python train.py --num_hidden_layers=11 --num_key_value_heads=8 --intermediate_size=4608 --rope_theta=1020.0 --rope_fraction=0.5 --attn_scale=0.112 --tie_word_embeddings="early" --init_std_qkv=0.0214 --max_seq_len=512 --max_steps=8042 --dataset="wikipedia_en"
Each number is 50 + 15 x the weight over its row's rms, rounded and kept within 0 to 99. Layers, rows and columns count from 0. The size before them is the row's rms in percent of the matrix's.

# down: layer 8 MLP down (transposed), 4608x768, rms 0.0193, rows 1018-1086, columns 624-671
# up: layer 8 MLP up, 4608x768, rms 0.0245, rows 1019-1087, columns 624-671
down1018 091:63 51 72 49 63 41 63 58 62 24 51 65 41 55 58 58 53 52 43 33 56 41 47 29 50 56 47 47 13 63 47 70 44 39 24 46 50 44 41 59 59 44 51 38 51 58 63 51
up1019 109:55 47 56 32 55 70 60 34 45 85 45 83 39 44 39 51 28 38 27 29 55 70 32 43 28 53 27 39 54 52 34 55 24 52 46 49 44 74 50 25 44 57 24 61 52 56 61 85
down1019 106:52 69 27 48 39 49 13 33 59 56 64 81 58 72 62 61 32 41 71 45 59 59 62 92 49 51 49 33 40 36 37 43 64 76 68 42 55 36 62 36 66 57 27 65 57 45 52 71
up1020 105:55 39 35 39 39 21 56 46 26 42 42 15 71 70 81 49 47 52 85 48 51 39 43 51 46 53 53 57 32 31 37 27 41 26 60 57 51 28 45 37 47 66 46 42 50 37 39 62
down1020 107:60 55 33 43 42 56 34 54 77 70 36 26 33 50 62 43 72 39 64 49 64 53 44 18 58 55 61 63 38 46 59 48 58 67 51 52 65 34 74 70 47 48 66 64 62 54 47 35
up1021 090:40 40 70 13 20 52 63 28 53 86 39 41 61 48 41 47 60 44 69 63 43 51 60 52 43 48 36 85 62 57 63 34 57 54 42 63 34 53 57 67 62 19 62 50 42 55 64 70
down1021 100:51 44 46 71 32 52 55 56 50 57 43 41 52 48 60 56 22 57 74 61 49 39 40 42 51 38 57 28 52 36 56 40 70 39 56 57 51 43 18 61 30 72 25 54 66 45 49 48
up1022 098:98 41 36 29 58 87 38 72 61 35 60 41 42 64 35 46 69 45 25 31 38 47 25 36 45 40 40 64 52 63 51 37 36 55 62 35 93 62 74 39 31 47 29 56 62 47 80 26
down1022 100:74 73 37 38 37 55 56 31 28 81 40 62 39 48 40 64 47 57 44 80 33 76 32 41 29 43 71 47 36 51 73 50 48 59 53 51 34 44 57 54 54 50 72 54 68 64 66 42
up1023 099:54 47 67 66 46 48 50 64 58 51 54 60 43 57 67 52 32 43 60 62 05 79 24 53 57 53 29 62 30 47 50 51 81 54 56 51 45 23 57 63 47 58 55 51 54 67 42 67
down1023 102:52 72 56 61 50 52 64 53 35 43 72 47 62 38 45 65 58 58 27 48 31 40 44 45 36 62 95 40 27 68 45 43 56 50 12 33 19 50 61 65 55 51 39 39 34 45 46 69
up1024 097:75 37 39 44 52 50 64 38 54 49 61 46 56 63 65 56 43 32 78 46 60 51 47 58 28 56 58 51 54 53 45 19 51 55 27 56 61 54 60 43 51 66 48 81 30 33 63 64
down1024 092:48 46 38 26 33 39 81 48 47 73 54 46 11 48 35 48 61 57 55 48 38 48 51 54 50 39 41 40 54 39 59 51 55 32 54 20 67 08 32 50 57 43 53 66 55 61 66 23
up1025 100:52 67 41 34 70 55 68 54 48 72 48 33 79 74 83 78 62 35 78 36 67 43 31 39 66 64 43 49 49 49 37 63 63 53 49 77 66 45 71 50 60 59 67 41 39 59 56 55
down1025 097:17 49 17 53 47 51 72 55 76 49 64 77 41 68 65 43 37 42 35 51 72 27 35 54 54 56 28 71 35 31 66 53 53 64 65 82 57 50 28 36 32 26 48 71 58 41 28 40
up1026 103:47 42 46 47 44 34 64 68 40 34 53 45 05 37 51 43 35 55 78 44 61 66 33 54 51 46 44 54 99 25 57 45 57 54 66 24 53 71 51 66 37 43 54 30 22 36 60 39
down1026 103:24 64 55 42 40 56 81 51 33 42 53 67 57 68 16 35 53 11 39 54 63 38 68 64 40 50 38 54 41 40 64 43 60 43 69 37 38 71 63 50 33 63 38 34 45 55 23 45
up1027 100:48 48 73 37 65 55 57 50 51 77 59 36 86 53 69 39 26 63 40 64 60 40 40 34 61 46 62 28 18 34 46 61 51 39 49 59 25 34 34 30 43 46 42 55 81 49 34 53
down1027 101:34 45 57 47 47 49 59 49 31 65 62 29 42 65 67 59 64 53 32 54 60 33 73 51 24 30 52 41 44 55 41 75 70 81 43 52 62 31 42 49 85 47 61 37 43 83 36 45
up1028 089:65 54 30 61 54 37 43 56 82 63 50 64 53 76 70 68 67 31 41 51 38 35 62 51 67 25 57 39 18 46 30 49 74 56 19 54 44 40 19 46 53 72 58 61 35 42 45 50
down1028 088:49 36 71 67 54 37 39 77 27 48 70 46 54 53 58 60 19 58 67 62 81 51 54 50 22 63 50 47 52 39 69 49 57 61 44 57 54 58 55 56 91 49 34 33 34 41 54 41
up1029 102:79 34 23 55 60 74 60 55 68 45 48 47 44 49 64 41 76 43 36 39 32 46 56 49 91 60 43 36 67 40 53 79 30 39 47 71 60 36 35 48 43 33 48 38 64 51 46 77
down1029 106:25 57 51 70 49 38 56 60 72 38 60 37 75 76 56 64 38 55 48 30 46 52 61 39 40 51 54 45 48 42 49 69 42 59 72 58 61 50 47 42 62 63 62 59 26 55 32 29
up1030 101:43 68 12 68 58 70 51 60 77 52 60 40 65 20 38 70 30 60 42 57 53 89 32 32 29 76 26 59 52 44 73 24 46 60 47 58 52 56 51 50 51 52 70 75 35 64 50 48
down1030 104:66 74 49 48 70 38 74 67 69 31 48 52 76 43 28 53 55 85 39 58 36 71 58 54 42 62 31 70 57 68 63 73 54 49 41 35 69 45 42 49 68 48 63 72 28 26 55 50
up1031 093:71 57 55 53 56 29 31 61 23 48 47 55 66 71 65 41 47 48 62 47 51 25 24 65 28 62 44 35 54 40 38 38 09 33 40 42 54 54 24 49 34 79 52 54 33 38 59 51
down1031 095:38 74 47 63 64 48 31 48 25 40 46 42 55 97 41 46 28 42 44 34 23 40 38 56 48 56 74 42 53 55 64 58 17 49 50 61 57 40 40 55 54 49 49 57 35 37 60 39
up1032 102:55 58 35 55 65 71 64 44 60 68 56 51 63 59 48 41 48 66 76 51 44 51 28 38 35 34 32 51 22 57 26 55 42 35 48 42 46 56 12 66 26 71 28 69 58 55 34 48
down1032 103:57 71 32 39 61 46 38 39 43 35 61 69 50 59 50 53 52 68 56 68 86 49 40 44 59 22 29 33 50 53 43 63 48 48 60 33 36 48 44 45 50 51 52 49 29 56 44 87
up1033 089:57 45 39 71 46 31 57 37 76 51 43 66 58 33 64 60 64 20 53 70 53 55 69 95 16 42 35 80 50 58 37 38 64 46 18 57 17 40 55 68 37 63 66 52 30 49 68 66
down1033 090:58 48 61 38 39 03 45 43 53 54 38 43 83 43 53 42 39 33 49 51 62 50 55 51 41 71 49 41 56 54 21 60 49 55 49 61 08 59 47 62 45 24 39 47 50 39 27 56
up1034 106:63 67 33 52 47 43 59 62 50 26 64 53 53 59 61 55 50 63 40 38 64 43 54 34 55 47 50 70 41 60 45 42 53 40 03 56 59 74 54 31 45 40 49 27 49 41 75 48
down1034 107:58 43 65 39 76 35 53 64 46 48 62 68 76 21 72 60 77 78 58 46 36 46 56 43 75 50 75 53 27 53 54 45 63 44 60 48 30 69 67 70 36 77 64 71 73 55 44 41
up1035 106:36 34 48 57 58 36 43 48 35 70 45 28 57 37 53 68 17 21 48 29 45 76 43 25 48 64 80 71 23 32 52 37 43 68 60 73 63 46 61 26 42 61 48 39 49 38 49 80
down1035 103:71 49 37 46 27 53 17 60 44 56 44 71 38 53 59 93 63 76 55 56 64 51 74 52 24 33 50 32 27 45 61 50 63 46 58 38 50 73 49 44 68 63 50 55 57 51 44 57
up1036 094:58 59 61 39 58 74 54 47 30 31 40 61 65 72 36 80 47 73 59 70 63 60 35 65 68 31 36 51 74 49 78 77 35 31 36 56 33 36 62 44 54 65 52 33 55 52 30 69
down1036 096:52 38 54 70 63 32 26 50 44 49 59 40 62 42 54 64 56 63 42 22 36 56 51 56 21 67 50 46 56 31 59 68 50 58 72 18 68 81 55 46 61 64 56 53 42 48 51 25
up1037 095:44 51 18 39 58 62 46 37 64 29 64 42 39 51 30 26 75 61 75 44 00 25 46 47 78 15 71 50 29 54 49 50 62 42 67 40 69 72 24 52 30 32 47 61 61 31 49 61
down1037 099:48 58 38 52 33 44 69 67 52 72 42 49 33 74 56 14 39 57 52 57 71 45 59 43 42 55 54 47 67 51 55 43 42 57 39 68 40 34 61 71 49 12 52 66 38 64 64 48
up1038 093:40 56 60 49 49 55 55 43 33 26 52 57 69 61 41 61 42 75 71 47 23 43 75 55 31 48 28 44 25 54 30 58 41 43 48 66 79 50 57 27 31 44 41 38 39 49 55 50
down1038 095:43 22 78 55 75 41 41 41 44 73 47 66 36 47 64 30 65 55 51 62 78 53 46 75 51 42 60 57 61 25 48 49 93 41 57 59 40 63 76 29 53 56 39 58 29 56 48 24
up1039 090:64 52 40 44 40 62 66 60 35 53 63 30 55 52 27 62 63 49 22 34 44 57 37 41 70 38 38 51 74 84 36 36 27 29 41 58 43 35 72 76 49 49 77 59 48 65 30 40
down1039 089:50 37 63 47 62 70 31 50 44 83 81 73 37 42 34 74 75 56 36 70 46 54 60 45 65 55 35 74 69 60 25 60 19 53 42 23 55 63 44 43 36 50 45 79 49 34 30 55
up1040 098:45 32 33 60 51 47 44 79 68 62 50 65 60 45 43 19 40 48 47 51 50 48 39 57 49 43 46 51 51 50 43 57 87 44 68 59 64 67 65 62 61 55 48 53 63 32 61 80
down1040 098:57 60 58 14 18 65 65 38 19 41 35 25 77 38 47 39 74 37 55 58 57 64 48 71 53 45 44 42 55 30 47 56 52 75 49 58 59 40 42 45 65 62 07 71 71 74 36 68
up1041 105:63 54 62 45 38 69 59 63 30 60 63 49 75 56 46 62 68 75 54 54 71 32 32 48 60 43 62 65 16 60 32 33 59 48 45 45 38 56 41 48 56 23 70 44 50 62 69 46
down1041 104:55 50 44 55 63 58 51 49 45 54 57 43 57 52 44 40 36 62 59 39 31 60 53 68 49 35 58 43 72 43 61 29 64 56 46 60 58 43 43 53 20 58 67 74 59 66 15 74
up1042 107:64 59 64 39 46 49 59 81 69 43 67 72 41 32 74 87 52 51 35 53 42 60 41 56 56 59 49 47 65 42 48 48 50 60 59 69 30 72 60 54 63 43 42 90 39 53 48 65
down1042 106:15 52 49 48 59 19 74 70 56 21 54 36 43 52 47 64 58 43 46 54 40 53 77 39 45 46 42 70 33 52 22 74 40 59 75 36 33 26 58 31 40 36 55 66 57 63 49 48
up1043 102:59 68 50 59 59 73 63 53 78 65 40 68 57 47 70 39 45 30 49 43 43 49 61 36 36 36 26 33 55 53 65 47 63 40 50 67 62 45 29 71 56 39 68 47 43 74 51 44
down1043 101:45 51 51 71 59 32 62 48 62 53 52 60 64 51 49 50 42 61 38 57 65 59 54 23 58 66 26 43 55 50 54 45 48 41 31 37 43 50 46 39 46 47 32 36 64 38 43 54
up1044 104:47 33 52 56 79 43 56 55 54 25 56 34 49 59 36 52 17 51 55 47 49 47 51 49 47 50 46 81 49 54 23 19 50 41 80 25 49 70 56 30 10 48 56 95 49 41 26 55
down1044 104:36 37 35 71 22 56 41 41 46 79 46 39 68 40 58 58 37 29 67 55 29 60 42 67 46 70 26 44 49 55 36 45 38 42 42 44 40 38 34 48 53 48 55 47 43 58 50 63
up1045 105:68 41 42 36 61 47 59 84 43 35 64 62 34 48 32 25 89 62 82 35 50 63 57 36 51 59 47 34 52 54 73 22 27 38 21 75 56 50 35 64 23 64 58 44 23 72 55 71
down1045 100:66 39 61 27 37 69 60 76 19 49 53 26 16 37 42 29 48 65 31 45 34 45 37 45 49 70 76 61 65 81 28 59 40 80 60 50 52 95 57 57 43 35 62 57 48 67 50 74
up1046 099:59 49 16 54 37 54 37 25 62 55 60 43 39 44 66 38 33 59 54 71 71 50 60 53 38 26 50 57 31 42 52 42 62 64 49 47 82 62 54 30 45 52 52 54 21 32 48 75
down1046 101:15 69 61 09 54 54 45 62 46 60 26 64 53 61 59 21 62 51 60 31 27 51 42 50 56 39 49 77 27 87 33 36 40 48 51 52 27 62 31 57 45 72 56 58 65 47 56 33
up1047 094:81 31 05 39 55 50 41 73 65 67 71 58 47 68 28 67 40 37 25 85 36 58 61 37 16 52 39 58 69 52 66 66 42 60 63 65 54 56 62 51 62 33 47 56 00 53 52 52
down1047 099:51 68 58 30 46 54 35 77 58 54 56 23 30 57 50 59 59 43 36 41 58 45 40 67 45 31 62 61 61 35 66 54 51 47 48 22 86 64 56 50 14 39 70 49 80 42 64 48
up1048 092:39 67 26 19 57 47 94 82 47 53 75 59 52 58 55 54 38 47 52 25 26 33 38 51 46 36 29 60 59 48 47 49 71 27 72 14 60 29 33 45 58 56 76 55 79 41 55 46
down1048 092:46 57 63 54 34 50 39 37 37 48 67 89 40 29 54 60 51 48 41 55 54 52 74 80 50 43 63 36 47 39 52 28 61 55 52 48 61 20 66 46 30 51 54 37 32 67 40 43
up1049 089:49 54 63 59 53 43 69 80 57 55 96 73 72 28 63 45 82 49 53 86 41 37 43 47 24 61 11 62 71 82 15 71 49 43 60 24 36 57 47 68 64 34 62 52 77 46 37 47
down1049 088:54 63 09 36 32 54 45 53 42 58 38 55 59 65 45 57 15 56 54 66 57 58 52 34 40 37 78 60 70 45 43 30 41 70 65 39 32 28 62 30 68 40 43 82 51 71 44 55
up1050 104:39 27 45 53 52 59 60 67 54 68 54 39 63 48 36 49 48 47 69 51 62 66 45 55 50 40 52 59 49 34 61 54 46 39 66 48 53 52 53 45 43 60 50 58 80 74 42 49
down1050 104:38 47 60 41 58 52 08 32 47 35 38 56 47 25 73 38 42 37 22 54 40 80 24 56 64 41 50 33 46 37 42 57 75 45 23 73 67 51 47 36 50 56 74 58 40 45 28 53
up1051 103:63 12 39 28 48 55 51 49 50 50 67 62 61 57 66 28 41 45 41 51 71 52 57 57 43 47 42 48 54 50 55 72 42 50 38 48 70 66 27 59 47 66 50 54 50 56 47 54
down1051 102:62 66 27 48 48 77 47 38 47 59 49 24 36 35 45 30 18 86 62 30 41 62 42 81 47 57 60 67 28 67 60 68 85 43 31 54 42 99 20 53 28 59 41 44 30 30 46 36
up1052 110:76 51 43 50 63 43 50 58 57 22 62 42 15 57 56 40 50 40 41 52 74 31 45 69 37 42 50 66 52 39 73 39 48 62 56 45 53 59 58 54 46 42 56 45 24 41 36 51
down1052 111:64 51 65 87 35 12 66 53 43 56 38 35 49 42 54 80 56 45 38 56 55 35 74 36 50 47 24 35 50 10 52 46 23 75 54 30 57 39 49 29 69 53 37 56 39 68 48 34
up1053 106:59 59 52 46 44 64 66 62 54 66 34 60 49 21 43 51 39 09 61 53 51 67 47 53 43 56 46 50 25 49 62 64 42 53 26 58 37 43 53 44 44 43 53 63 39 74 52 58
down1053 106:23 49 46 44 54 47 54 33 60 74 42 81 69 78 71 53 65 66 43 49 45 63 51 65 68 48 47 41 59 58 53 69 45 42 54 28 33 47 20 47 41 28 45 63 52 71 43 49
up1054 100:39 57 38 67 48 36 56 74 50 55 47 24 52 32 77 96 27 51 29 46 28 43 21 51 55 32 35 37 52 53 60 63 59 39 42 51 46 59 65 71 42 59 41 66 58 58 23 78
down1054 101:29 18 63 42 40 60 54 20 38 37 56 51 54 49 66 76 60 76 31 55 63 32 34 72 19 47 66 31 56 44 56 46 51 41 51 43 39 62 32 66 48 53 47 38 51 61 48 65
up1055 098:88 79 65 44 37 67 50 31 53 46 30 32 38 65 50 77 46 58 33 54 44 67 40 51 50 39 61 42 56 44 59 36 76 42 54 40 37 72 33 35 29 73 31 63 48 49 45 53
down1055 099:38 43 64 44 68 63 72 31 42 51 47 51 54 48 47 53 60 66 55 19 83 22 64 40 54 31 58 62 53 42 67 29 51 42 52 39 53 59 58 46 30 39 44 40 49 70 22 60
up1056 095:34 58 51 21 60 24 75 89 54 42 40 63 28 44 62 82 51 36 45 19 29 46 50 68 69 55 41 39 60 40 51 32 58 30 45 52 46 59 49 55 50 46 65 34 39 31 53 46
down1056 095:61 44 54 46 27 65 63 20 52 42 57 41 38 62 62 73 44 45 17 57 43 34 47 65 48 43 63 34 40 55 71 63 42 61 40 64 42 46 62 63 53 55 69 74 48 72 42 80
up1057 112:59 35 28 31 61 57 29 70 74 48 44 48 50 20 67 76 45 53 55 57 56 25 35 57 57 55 35 63 62 43 64 69 29 56 72 56 48 60 34 50 21 87 20 26 40 42 56 61
down1057 113:38 51 65 62 82 40 34 71 31 54 64 41 27 64 73 48 37 57 63 50 40 70 38 36 39 39 58 39 40 47 70 40 55 61 55 37 64 40 54 55 50 59 30 70 34 77 47 54
up1058 088:57 61 49 25 65 26 39 72 32 71 38 60 35 46 72 56 60 75 53 43 55 49 41 77 93 42 35 66 60 45 69 49 46 38 58 40 48 62 52 44 53 40 63 51 29 47 63 61
down1058 091:50 80 50 56 51 61 38 60 58 43 43 53 65 55 68 48 38 36 22 54 16 57 49 70 16 60 59 50 72 46 43 66 59 54 15 68 39 33 46 47 28 46 38 53 44 41 53 02
up1059 100:62 62 22 53 70 19 55 58 54 44 39 69 39 48 46 24 67 55 75 00 71 58 34 33 56 35 46 50 57 40 39 30 55 58 59 45 62 54 30 57 46 38 56 55 57 44 70 53
down1059 104:66 54 47 55 59 54 52 81 58 34 79 41 42 73 36 47 32 61 59 66 50 32 37 70 30 67 66 62 34 40 42 55 72 41 42 33 85 69 54 37 36 72 44 50 42 44 49 54
up1060 108:34 48 46 44 70 47 56 48 73 44 32 55 69 30 56 52 72 16 18 26 21 24 52 38 70 05 47 52 20 75 72 54 39 28 31 81 71 21 55 53 57 35 42 51 51 20 75 48
down1060 106:20 64 51 53 47 59 43 39 60 40 28 44 44 78 35 46 45 38 30 44 51 76 44 22 35 26 25 65 60 49 40 46 37 21 59 32 48 54 42 79 43 37 87 70 66 33 58 48
up1061 098:59 48 28 65 34 52 64 57 53 54 67 48 54 44 57 79 23 60 57 34 57 68 57 43 47 42 51 42 41 68 46 48 65 42 36 46 38 79 55 41 64 49 64 49 71 65 55 55
down1061 094:14 45 52 52 38 36 57 21 41 31 40 53 69 27 48 28 59 43 47 52 48 64 46 36 48 47 39 33 50 67 32 64 56 57 47 40 37 41 58 43 54 36 46 64 65 56 50 43
up1062 110:54 37 25 44 46 48 85 61 52 48 69 58 53 21 51 42 40 47 43 53 71 81 11 32 66 33 43 43 58 31 38 56 63 46 52 20 40 57 51 41 45 35 50 69 61 45 48 43
down1062 113:39 38 61 37 34 91 40 41 48 55 47 42 23 46 24 53 44 26 24 51 29 49 37 09 37 66 34 17 51 46 74 45 68 72 70 26 51 86 42 88 52 62 31 49 47 19 48 70
up1063 106:27 40 46 44 51 35 28 41 64 53 44 38 32 38 48 83 67 45 52 41 31 40 30 43 21 45 45 60 64 78 57 68 68 32 48 53 22 45 68 48 08 13 70 68 56 47 35 52
down1063 103:12 54 42 48 59 56 53 53 61 57 64 38 62 61 41 52 87 14 44 64 52 54 60 31 27 38 50 44 88 52 51 72 33 48 29 45 38 70 41 45 56 25 46 45 67 54 36 29
up1064 100:50 48 21 48 76 40 70 44 32 60 44 66 30 20 74 39 36 72 68 53 63 81 35 41 52 32 23 54 34 89 59 70 43 50 35 42 58 31 27 61 50 35 62 48 63 55 33 54
down1064 102:59 72 35 89 49 28 39 22 64 50 19 59 41 33 38 73 46 64 46 39 16 40 59 60 58 68 49 44 42 44 59 57 43 34 76 42 54 61 65 44 45 45 43 41 51 61 54 35
up1065 112:40 54 43 28 61 39 60 45 71 31 54 46 32 36 51 55 62 70 40 46 50 47 41 42 33 44 58 49 55 36 68 40 64 52 40 56 58 54 33 62 22 53 56 37 61 79 69 42
down1065 111:40 47 50 47 28 39 35 42 69 44 61 36 66 40 48 18 49 71 42 28 38 41 37 42 62 44 30 58 48 46 55 54 54 31 43 53 46 87 51 49 58 51 58 44 29 44 77 42
up1066 104:48 51 49 35 39 77 60 23 77 46 57 63 56 66 53 76 58 42 49 43 26 52 21 35 49 24 61 28 72 62 49 55 22 82 73 65 46 68 55 57 56 82 48 42 54 35 55 61
down1066 105:58 54 64 37 61 67 35 62 72 35 46 46 28 49 57 59 51 58 66 32 67 22 25 52 33 62 41 48 82 53 65 95 38 47 16 57 35 73 35 60 64 27 37 61 55 81 18 60
up1067 100:55 48 53 35 21 52 81 64 45 45 43 58 51 66 38 35 61 64 41 45 66 60 51 45 39 30 46 85 43 69 71 52 37 21 44 45 83 31 38 53 53 39 49 88 56 50 65 37
down1067 103:29 31 26 34 54 42 64 43 45 69 36 48 61 39 38 68 59 55 45 47 26 67 68 44 39 23 38 58 65 50 68 47 66 43 71 59 66 58 53 29 47 15 46 36 39 40 66 56
up1068 094:41 45 54 28 34 35 54 52 59 76 48 12 30 31 69 66 38 39 83 60 20 68 51 62 78 35 34 47 49 68 56 35 45 45 66 44 40 16 76 54 62 43 80 59 46 77 54 84
down1068 099:74 58 43 42 53 38 47 47 53 43 72 31 53 61 43 45 43 38 54 30 47 37 36 50 37 52 60 44 63 50 60 45 75 67 28 60 25 77 37 21 56 50 37 32 48 14 67 27
up1069 104:55 61 49 36 36 58 73 53 46 31 36 59 56 32 45 44 46 50 53 51 33 53 65 43 59 50 52 72 49 28 49 30 51 64 58 62 70 47 39 46 51 70 36 28 58 34 36 59
down1069 107:39 60 47 48 13 58 51 52 38 66 31 44 38 40 32 49 53 45 22 40 19 48 55 48 39 57 33 72 36 65 59 65 41 67 55 69 48 42 53 28 45 44 51 15 39 70 31 43
up1070 103:87 47 51 62 61 71 76 59 46 60 48 40 20 60 39 20 38 51 60 51 31 75 47 19 38 42 31 84 54 44 34 54 81 28 32 50 49 70 39 56 27 68 57 69 39 61 51 47
down1070 103:64 68 44 41 59 39 66 36 31 61 54 45 61 40 71 47 65 59 58 39 75 40 48 43 58 29 36 78 56 47 58 56 72 43 40 66 50 43 54 70 51 43 42 57 46 41 50 66
up1071 091:44 55 45 15 59 13 65 44 57 44 52 56 57 35 60 67 62 45 57 51 73 32 47 46 47 29 68 67 59 62 49 35 62 49 60 35 28 65 33 40 37 54 49 49 54 22 47 34
down1071 092:19 41 49 58 41 98 53 51 30 49 57 54 45 45 66 51 55 51 76 55 35 55 39 43 52 74 33 58 59 50 44 77 36 58 50 52 39 43 42 56 52 44 42 54 45 56 38 09
up1072 106:77 27 63 18 69 59 54 70 54 75 44 73 53 56 55 50 22 30 41 30 60 64 67 67 48 32 35 57 39 53 33 46 43 49 56 44 48 62 51 63 43 57 65 46 31 14 93 47
down1072 106:28 57 59 59 20 45 29 56 43 45 38 61 68 43 52 48 46 58 42 42 26 62 60 66 55 53 42 77 46 53 40 32 64 66 46 18 46 44 60 55 57 59 40 25 48 54 24 41
up1073 097:37 34 59 39 55 38 72 50 58 46 74 66 58 58 44 57 53 76 81 60 21 56 33 47 51 42 43 50 53 60 61 30 39 34 37 21 56 66 63 54 61 83 60 53 60 00 69 64
down1073 097:35 49 34 30 69 42 15 56 30 46 80 49 45 68 58 55 64 33 46 59 50 43 69 46 56 52 61 28 69 70 55 27 43 65 44 49 56 54 71 60 50 53 64 55 56 49 62 46
up1074 108:48 53 46 53 59 16 53 73 47 55 54 28 62 39 73 68 38 24 31 26 15 34 74 50 48 68 57 54 47 37 64 35 64 58 58 73 41 68 48 56 45 67 42 51 20 47 53 33
down1074 109:25 24 70 47 32 64 62 60 45 49 55 51 57 50 45 25 74 48 35 42 66 59 52 41 79 44 27 68 76 27 26 75 57 82 55 52 51 51 53 24 82 45 34 37 34 46 41 57
up1075 096:62 45 18 43 69 60 50 59 26 38 49 63 50 42 47 67 38 47 46 42 56 53 40 58 66 54 31 42 63 77 50 49 64 54 41 34 27 41 49 49 48 50 58 61 48 63 30 71
down1075 098:37 38 65 72 39 47 49 56 58 56 61 52 46 50 56 35 34 64 49 36 44 13 49 47 43 34 61 57 54 84 55 58 58 49 44 52 32 47 39 49 33 63 36 47 50 45 53 42
up1076 102:65 57 23 68 57 47 67 44 53 59 50 63 50 68 39 65 51 38 62 49 65 68 33 67 51 29 29 59 44 62 58 59 56 68 46 43 49 21 58 50 44 57 41 42 71 29 67 60
down1076 097:44 26 45 55 66 42 66 55 47 33 29 54 52 60 49 52 62 48 78 12 49 62 33 63 76 50 63 85 64 74 64 23 27 59 42 61 66 53 39 58 55 49 52 25 53 44 32 59
up1077 096:51 65 23 50 56 46 32 45 68 56 58 61 46 23 73 42 67 52 52 52 53 44 20 94 53 29 27 74 55 72 69 58 67 37 61 42 44 48 18 40 55 34 60 60 58 50 48 64
down1077 096:54 69 36 66 42 59 47 41 36 39 67 53 51 50 32 69 52 50 47 61 56 65 56 36 64 42 43 41 44 52 26 50 45 36 51 61 48 17 51 62 97 69 49 69 70 56 36 41
up1078 087:46 38 55 30 61 33 58 49 63 32 73 49 52 55 56 48 40 80 41 63 61 38 50 38 59 35 49 58 40 56 59 51 23 32 60 42 79 39 52 43 43 50 58 34 40 43 78 96
down1078 085:24 28 41 30 32 24 45 49 43 51 37 52 86 91 43 59 40 54 65 56 58 42 59 48 45 54 38 26 66 41 72 44 30 42 53 16 38 46 58 60 72 24 67 77 40 53 70 39
up1079 106:56 63 21 57 52 56 37 49 63 55 35 57 57 15 74 55 43 86 51 77 37 72 01 33 50 47 61 54 70 80 39 54 61 25 28 46 64 60 47 47 24 38 53 45 42 37 58 38
down1079 106:17 43 33 57 25 55 50 39 55 59 42 28 61 34 75 41 26 53 73 80 59 19 70 53 49 39 40 54 43 52 42 62 58 54 45 24 61 63 40 25 63 43 56 99 31 28 56 68
up1080 094:58 25 54 49 46 43 64 72 66 39 36 46 72 36 41 33 44 50 30 50 53 43 55 53 35 24 48 62 37 80 46 60 83 32 49 56 81 77 08 76 57 58 49 54 60 57 39 39
down1080 095:37 55 71 84 74 67 37 66 28 50 62 49 29 20 39 42 64 38 28 36 66 43 69 72 44 49 51 82 52 38 45 52 51 81 43 74 47 63 56 42 49 52 50 47 25 61 41 43
up1081 102:55 58 43 40 56 40 59 38 59 59 63 30 45 27 38 74 46 57 74 21 44 56 29 59 38 35 60 75 72 83 44 51 60 25 61 65 89 62 65 43 54 72 39 52 59 51 66 22
down1081 105:23 50 34 53 55 26 89 11 47 46 41 50 57 55 38 45 34 82 38 68 59 57 54 53 53 84 64 61 65 65 27 36 26 68 66 36 48 41 66 35 25 55 31 69 58 63 42 17
up1082 102:35 47 66 31 41 34 40 31 65 66 52 30 33 49 38 46 32 69 71 38 50 70 38 39 30 41 36 42 30 57 88 35 64 48 46 69 66 43 52 50 47 33 59 62 18 22 32 69
down1082 102:33 36 72 57 68 50 41 41 52 36 29 54 54 62 60 52 57 71 80 48 54 24 31 49 63 34 71 61 55 56 39 57 30 39 57 44 45 55 44 39 71 62 31 73 54 42 49 29
up1083 105:56 55 15 68 34 38 53 45 51 67 69 49 38 82 56 56 45 36 41 48 26 47 23 35 45 62 68 50 41 44 32 69 53 53 75 43 59 43 43 46 63 47 57 45 20 68 66 54
down1083 104:73 53 47 48 65 35 76 48 59 33 48 56 52 50 37 21 70 62 70 42 38 23 30 17 78 53 51 41 48 36 40 39 70 57 23 47 77 59 23 40 43 39 60 57 27 60 24 59
up1084 100:49 53 61 44 42 19 23 61 45 35 52 61 38 44 67 45 48 31 77 44 79 55 53 55 29 60 51 57 59 49 65 78 62 40 52 66 44 40 69 67 60 37 13 43 31 41 38 31
down1084 101:49 00 42 36 43 64 55 69 45 45 52 41 57 50 72 70 33 43 59 58 41 56 51 45 79 48 75 73 79 60 45 45 49 66 52 65 38 69 59 30 51 39 50 12 33 41 51 41
up1085 089:56 42 35 32 56 52 32 82 51 49 47 62 37 69 27 54 39 44 60 34 32 30 17 56 16 26 50 66 57 43 74 62 26 60 48 38 13 50 73 33 53 50 53 45 49 60 69 69
down1085 090:42 53 42 33 61 68 40 64 48 55 53 42 47 53 61 47 61 73 39 69 51 52 79 47 51 78 43 79 43 56 67 67 31 27 40 52 56 38 44 29 38 69 47 52 69 39 44 20
up1086 090:47 57 50 43 36 47 38 64 37 53 62 53 39 66 57 45 66 02 47 37 34 55 33 56 42 34 39 55 60 60 59 56 52 30 72 41 66 69 20 48 50 51 56 61 52 40 41 48
down1086 091:62 50 25 56 66 43 35 65 73 47 41 52 58 60 68 45 21 51 39 32 41 50 76 39 34 57 38 54 70 59 48 42 59 42 34 48 69 55 62 39 39 79 63 43 51 50 52 29
up1087 099:64 38 44 56 44 87 64 47 36 59 48 40 47 14 44 61 53 64 43 19 24 64 70 54 60 55 38 42 49 51 66 51 70 36 63 70 51 48 35 45 55 33 80 69 67 46 61 41